python train.py --n_head=5 --n_kv_head=5 --positions="rope" --weight_decay=0.0 --schedule="wsd" --batch_tokens=65536 --seq_len=256 --doc_mask=true --train_tokens=289800000
Each number is 200 + 40 x the weight over the matrix's rms, rounded and kept within 0 to 999. Layers, rows and columns count from 0.

# up: layer 6 MLP up, 640x160, rms 0.0726, rows 212-221, columns 0-159
# down: layer 6 MLP down (transposed), 640x160, rms 0.0726, rows 212-221, columns 0-159
up212,230,150,151,181,206,229,237,260,187,208,157,221,196,228,211,160,203,159,227,271,274,256,223,252,181,122,189,293,163,229,276,206,179,201,229,238,245,248,219,166,194,194,226,200,200,161,196,215,272,204,196,161,239,125,137,157,224,183,193,304,204,207,200,259,184,234,220,159,259,216,186,211,228,219,129,228,248,328,224,259,260,196,217,200,226,187,243,199,142,231,282,227,184,141,207,240,198,236,170,148,184,126,87,213,254,223,198,226,217,212,243,232,262,194,213,166,179,209,163,118,171,141,216,143,269,267,198,167,181,178,183,199,241,170,283,221,172,159,275,189,172,204,187,226,271,213,156,176,175,265,253,195,114,207,196,222,201,248,206,188
down212,196,166,226,157,251,161,271,218,235,205,244,222,179,185,156,199,271,216,223,200,218,152,112,90,180,190,153,303,247,210,133,264,198,241,261,199,168,182,231,148,247,179,229,190,278,109,220,116,196,192,214,160,200,259,188,236,257,183,218,140,186,291,263,155,163,197,174,219,191,260,180,196,174,198,143,189,151,238,143,213,261,193,160,285,207,206,130,244,169,258,150,157,171,160,169,206,153,236,289,230,137,186,178,184,134,162,172,219,183,223,174,167,194,87,149,280,214,161,133,144,206,206,218,230,150,171,260,213,171,237,249,153,161,217,238,174,169,194,205,177,236,167,116,239,160,197,226,179,199,151,201,248,92,238,128,251,259,197,263,284
up213,189,254,259,229,255,224,253,260,241,175,214,241,184,167,207,193,188,290,111,187,170,171,155,187,71,190,270,145,177,224,216,212,199,205,193,174,137,279,192,291,248,225,243,160,150,226,185,274,146,230,208,123,258,239,208,180,260,232,205,170,236,181,146,215,158,151,220,154,201,183,190,173,171,155,187,222,205,182,175,142,278,233,210,230,140,155,188,214,198,199,246,263,139,275,232,250,213,150,197,281,209,228,193,198,166,228,183,268,272,280,153,239,157,198,272,193,207,143,155,245,144,206,163,247,232,215,141,214,108,180,231,316,191,227,179,214,144,208,189,163,172,165,170,217,179,97,204,227,226,245,232,174,150,266,185,194,275,215,233,199
down213,175,246,206,226,208,229,254,205,212,134,181,229,174,216,251,295,203,188,218,142,208,222,240,238,264,228,222,186,185,121,255,214,241,199,190,141,134,140,277,148,164,207,121,137,200,167,204,201,186,242,215,189,184,167,215,131,168,161,170,139,161,134,361,238,206,163,159,192,196,153,244,196,265,237,177,258,193,288,189,202,208,236,177,187,194,141,138,252,241,163,270,252,217,223,219,281,222,155,172,164,210,262,194,196,207,290,120,160,232,160,245,258,175,176,200,196,240,194,236,123,149,218,147,147,257,203,176,265,152,174,134,211,257,283,239,193,172,92,190,170,150,124,165,146,237,195,259,155,245,238,228,182,225,177,198,214,216,188,159,208
up214,217,177,203,163,223,263,268,223,161,229,155,234,202,208,251,95,242,166,218,218,216,220,191,200,222,201,269,214,160,185,173,176,251,225,123,216,208,254,146,169,206,125,233,302,211,181,230,238,192,171,128,236,241,203,244,246,247,224,177,268,268,213,232,238,153,202,149,165,193,147,218,171,105,156,199,158,149,121,192,198,175,217,268,220,273,220,192,237,242,257,184,110,240,184,246,169,202,289,188,174,286,219,244,205,224,136,188,155,194,197,146,238,241,186,236,244,128,212,204,233,197,191,205,200,154,209,242,179,183,218,236,156,189,205,232,151,166,244,235,132,205,197,229,146,199,258,251,207,204,248,262,230,231,200,246,213,166,193,264,279
down214,104,116,206,187,191,153,252,112,210,221,205,245,146,178,249,202,184,158,176,207,265,151,163,198,180,242,126,195,191,183,231,269,198,188,251,203,192,193,143,230,241,90,208,118,210,189,161,193,175,124,116,197,243,219,147,282,198,185,118,134,247,200,201,185,126,159,203,129,180,243,214,237,266,174,176,204,215,177,256,186,185,143,191,295,221,200,181,232,278,222,308,220,241,269,214,186,212,223,193,191,246,196,256,157,251,253,239,203,146,195,133,230,202,205,74,180,224,298,156,101,185,209,218,209,131,146,222,95,92,225,212,213,250,183,273,208,221,170,257,56,273,243,171,258,238,213,213,224,196,231,246,183,230,140,151,190,179,148,175,204
up215,200,183,251,159,186,217,227,200,254,128,190,133,175,187,166,222,187,189,209,203,130,252,192,209,148,155,171,206,252,212,157,183,181,203,217,153,196,106,173,197,294,166,145,210,169,227,188,125,204,134,272,178,203,170,202,229,135,192,213,198,160,193,183,214,198,223,222,260,220,200,172,182,230,133,177,217,188,220,216,158,150,163,194,241,183,161,141,168,223,297,173,205,159,130,253,204,201,208,179,160,193,196,197,200,210,177,221,204,233,216,161,178,226,216,214,141,170,209,217,227,196,137,192,203,224,197,205,212,238,200,171,236,197,190,214,278,199,201,118,204,240,204,270,185,193,209,136,213,122,154,267,144,204,183,148,155,148,191,182,227
down215,198,177,160,240,218,180,247,171,171,231,192,223,232,229,284,217,156,267,220,184,218,143,284,185,196,228,157,133,188,216,220,189,210,240,161,189,235,227,235,147,167,231,224,173,218,210,214,216,185,192,131,204,212,192,212,139,169,191,195,211,200,178,186,204,241,185,186,217,108,164,205,202,107,226,221,207,198,203,187,183,223,227,219,180,198,147,230,264,205,192,166,204,222,237,219,159,193,226,198,148,218,144,141,206,197,170,213,179,191,207,289,233,193,189,205,202,151,256,203,183,196,126,199,180,127,263,166,222,135,179,228,199,196,164,255,194,241,233,125,173,237,245,136,165,148,201,190,161,212,216,163,225,192,173,221,219,207,191,198,201
up216,220,157,151,176,120,238,182,186,168,227,234,246,235,145,196,157,245,239,238,212,210,152,199,231,219,136,164,221,159,178,183,169,166,213,235,176,170,173,260,163,236,232,246,208,180,187,80,283,254,218,262,172,184,202,209,194,277,241,228,216,173,193,239,163,173,192,194,175,264,223,208,215,185,214,282,180,222,183,245,190,245,184,183,170,254,281,220,212,193,221,222,151,197,190,180,232,191,207,254,183,217,226,173,156,255,160,216,206,208,254,222,188,173,189,208,186,244,226,160,188,245,184,239,171,253,167,171,222,274,160,238,231,153,193,240,160,209,189,211,145,237,238,169,287,212,185,251,287,129,200,178,223,179,212,197,200,261,219,193,215
down216,187,228,143,233,219,133,224,179,149,180,240,110,191,177,138,234,244,110,178,172,173,245,204,181,171,175,214,284,230,215,259,195,192,180,253,187,148,185,174,198,211,210,197,171,208,171,222,169,189,193,170,206,245,211,202,256,144,212,207,165,220,229,219,252,201,183,231,194,167,190,182,199,216,155,144,200,199,231,189,248,189,228,196,186,177,220,106,174,218,202,145,226,211,142,156,176,236,198,185,171,230,174,185,259,182,182,221,213,173,182,137,228,159,211,202,246,132,170,249,169,191,274,220,277,184,174,233,217,206,233,185,232,214,221,189,243,237,197,116,219,211,180,195,187,208,184,117,206,224,240,223,197,208,206,274,168,191,227,190,210
up217,194,240,222,137,221,118,170,186,158,183,183,267,213,216,203,142,294,186,205,163,153,178,229,178,169,249,274,129,165,239,98,189,232,204,173,230,212,193,239,226,260,207,202,125,217,206,205,242,175,218,219,250,240,154,247,206,194,205,286,215,166,218,163,191,152,173,114,197,200,264,213,190,206,197,255,321,136,219,179,190,217,241,193,267,185,203,118,204,173,241,198,308,181,142,224,142,205,218,212,221,207,181,154,182,125,235,222,186,233,192,266,216,129,178,255,215,201,157,263,202,247,183,245,186,209,203,171,272,270,195,208,192,134,154,200,169,191,172,238,165,256,204,182,177,266,104,134,127,185,236,158,207,193,236,156,216,141,256,175,179
down217,227,192,124,276,189,131,231,185,235,203,183,275,168,132,186,115,257,148,213,229,171,196,243,156,206,161,231,188,188,197,249,205,171,146,179,207,131,196,200,224,220,175,259,252,169,230,136,192,171,188,265,272,207,182,170,232,146,254,192,125,153,136,194,157,203,192,122,201,159,328,264,162,251,203,156,235,196,190,139,249,227,216,141,184,245,231,150,122,266,213,185,177,160,250,246,197,201,246,224,286,203,150,212,254,131,281,187,198,275,207,199,161,143,241,256,174,174,256,175,173,219,197,320,161,182,197,247,201,176,224,160,203,200,226,172,235,219,146,236,156,185,263,174,240,215,168,261,272,137,166,175,118,252,181,215,302,181,181,206,139
up218,211,231,123,114,212,204,156,164,225,216,194,208,139,232,270,119,231,231,214,185,242,204,255,149,146,167,178,139,204,236,210,181,160,194,189,272,223,152,159,204,153,172,239,141,209,189,170,242,214,168,193,205,170,182,213,214,156,222,215,241,231,181,174,261,175,235,216,171,185,133,193,159,62,158,211,231,244,276,233,193,155,189,261,132,209,233,216,186,158,200,300,222,238,182,279,187,85,147,201,215,238,235,190,205,205,258,137,250,220,188,246,229,224,228,171,186,209,281,132,220,169,234,184,218,204,179,169,231,183,228,227,211,188,137,258,204,201,202,236,152,185,227,179,183,246,232,292,163,232,178,294,206,179,199,219,137,146,209,163,228
down218,265,201,168,172,276,213,278,207,228,166,227,185,199,251,220,235,247,275,245,164,204,169,171,155,194,157,186,263,209,186,172,190,174,202,214,212,192,156,208,258,170,216,186,281,187,249,162,141,182,223,166,245,268,183,113,257,135,137,234,248,214,165,178,210,189,218,213,220,252,213,258,126,251,187,220,189,155,185,151,164,282,240,209,247,215,155,146,168,265,188,195,204,185,234,211,251,263,169,142,177,223,216,137,186,121,214,235,242,181,232,164,199,160,197,192,212,199,165,230,224,165,208,206,223,176,198,216,189,165,242,208,173,241,231,180,181,193,170,208,241,199,243,234,186,162,165,223,235,198,215,110,191,167,147,166,251,136,184,232,248
up219,189,211,220,156,250,271,187,196,106,219,247,200,243,225,219,264,204,212,267,107,242,195,239,216,122,181,252,204,161,233,253,156,218,180,217,262,224,178,165,222,172,192,229,190,174,228,206,171,195,143,252,326,235,160,224,117,200,236,288,188,138,262,219,199,123,171,156,197,254,158,156,211,211,179,256,202,181,239,181,240,184,124,232,188,134,196,283,200,223,198,152,202,168,224,222,114,223,135,228,142,181,132,213,294,218,175,255,204,234,191,245,226,215,180,205,268,174,142,157,203,211,207,261,178,271,280,202,202,244,232,226,142,190,189,216,216,238,144,224,207,199,177,176,181,242,127,155,194,198,238,206,184,253,173,226,230,212,156,242,228
down219,171,231,200,202,188,206,148,188,160,191,188,178,224,190,167,213,222,168,183,218,213,198,259,195,250,204,176,238,281,214,138,230,194,197,216,159,188,250,239,214,85,235,180,202,189,160,141,183,193,154,127,225,250,189,137,178,264,266,216,197,148,120,208,276,154,126,233,195,188,248,195,159,178,214,173,261,210,244,174,242,265,209,160,175,211,193,190,206,233,122,218,206,145,150,254,265,163,218,198,212,262,211,106,146,176,181,138,185,164,136,121,281,194,259,261,228,293,195,158,152,269,250,212,225,174,223,205,131,204,191,196,203,194,146,270,108,199,198,130,226,215,198,216,249,139,140,221,162,215,171,139,232,239,178,206,191,188,184,273,229
up220,206,240,163,288,236,235,309,147,194,241,214,215,232,193,265,209,199,198,310,225,171,213,220,182,171,204,214,190,218,248,157,234,213,190,210,227,249,195,206,213,205,189,151,145,176,220,167,147,236,191,176,156,264,269,227,250,179,145,268,203,247,242,139,202,251,268,240,121,188,237,156,215,223,178,185,186,254,238,219,231,169,218,209,189,209,229,270,195,228,234,228,169,139,242,215,177,223,163,247,247,197,176,253,212,157,155,143,189,197,167,152,169,207,230,157,178,244,218,213,192,177,257,177,215,168,206,191,180,198,153,264,203,107,241,186,206,214,207,174,154,206,238,254,166,164,236,201,172,218,277,269,188,130,205,224,231,225,132,195,200
down220,232,166,233,167,205,190,170,234,162,231,253,231,215,197,158,144,238,181,232,201,240,164,255,205,145,212,160,203,219,222,161,205,220,140,176,215,272,170,208,215,175,224,160,243,152,210,260,155,226,157,203,222,186,184,188,136,202,242,122,173,256,168,205,219,182,171,183,292,214,163,217,199,247,193,174,285,181,252,211,218,227,171,198,188,260,212,202,232,263,259,203,166,177,203,136,244,268,171,200,255,207,159,261,238,176,188,234,275,278,160,199,272,197,250,175,239,214,180,172,278,234,238,209,253,257,208,203,158,205,165,161,152,193,234,182,244,196,145,205,187,275,255,192,239,181,161,216,187,175,183,198,170,220,225,189,172,192,208,173,211
up221,217,158,221,225,232,241,190,214,152,167,249,214,212,199,196,227,124,131,241,223,199,229,229,147,224,240,260,182,165,201,248,209,207,224,180,216,218,179,204,259,280,247,239,212,184,191,184,168,228,231,233,241,200,206,199,241,205,232,165,194,272,134,203,197,162,194,229,194,206,192,170,184,207,226,204,172,207,213,247,154,202,173,192,257,218,233,192,248,227,190,182,230,220,178,200,178,209,197,208,184,243,232,245,200,179,230,229,117,277,212,177,159,184,190,206,142,195,148,220,139,188,107,194,252,290,190,150,216,239,172,222,225,200,168,196,222,209,157,179,282,184,180,137,218,257,204,230,182,190,224,257,153,279,183,187,167,239,205,172,170
down221,184,228,224,147,235,252,200,231,266,185,190,182,221,163,256,186,242,181,265,189,217,204,201,188,201,255,134,177,170,311,293,175,198,226,172,161,278,194,206,218,189,284,217,238,230,177,164,237,216,162,205,190,176,155,153,213,271,238,240,210,209,222,144,152,218,186,151,249,191,263,188,183,246,175,259,160,196,176,235,173,210,171,205,251,255,156,236,169,219,208,180,180,205,245,264,155,269,295,205,246,240,135,181,177,182,209,177,155,234,213,202,205,217,224,259,237,200,177,204,245,235,260,205,249,232,228,148,203,174,165,145,124,238,228,201,155,206,168,201,175,232,261,164,221,338,205,252,219,180,211,210,229,241,175,198,157,151,250,229,243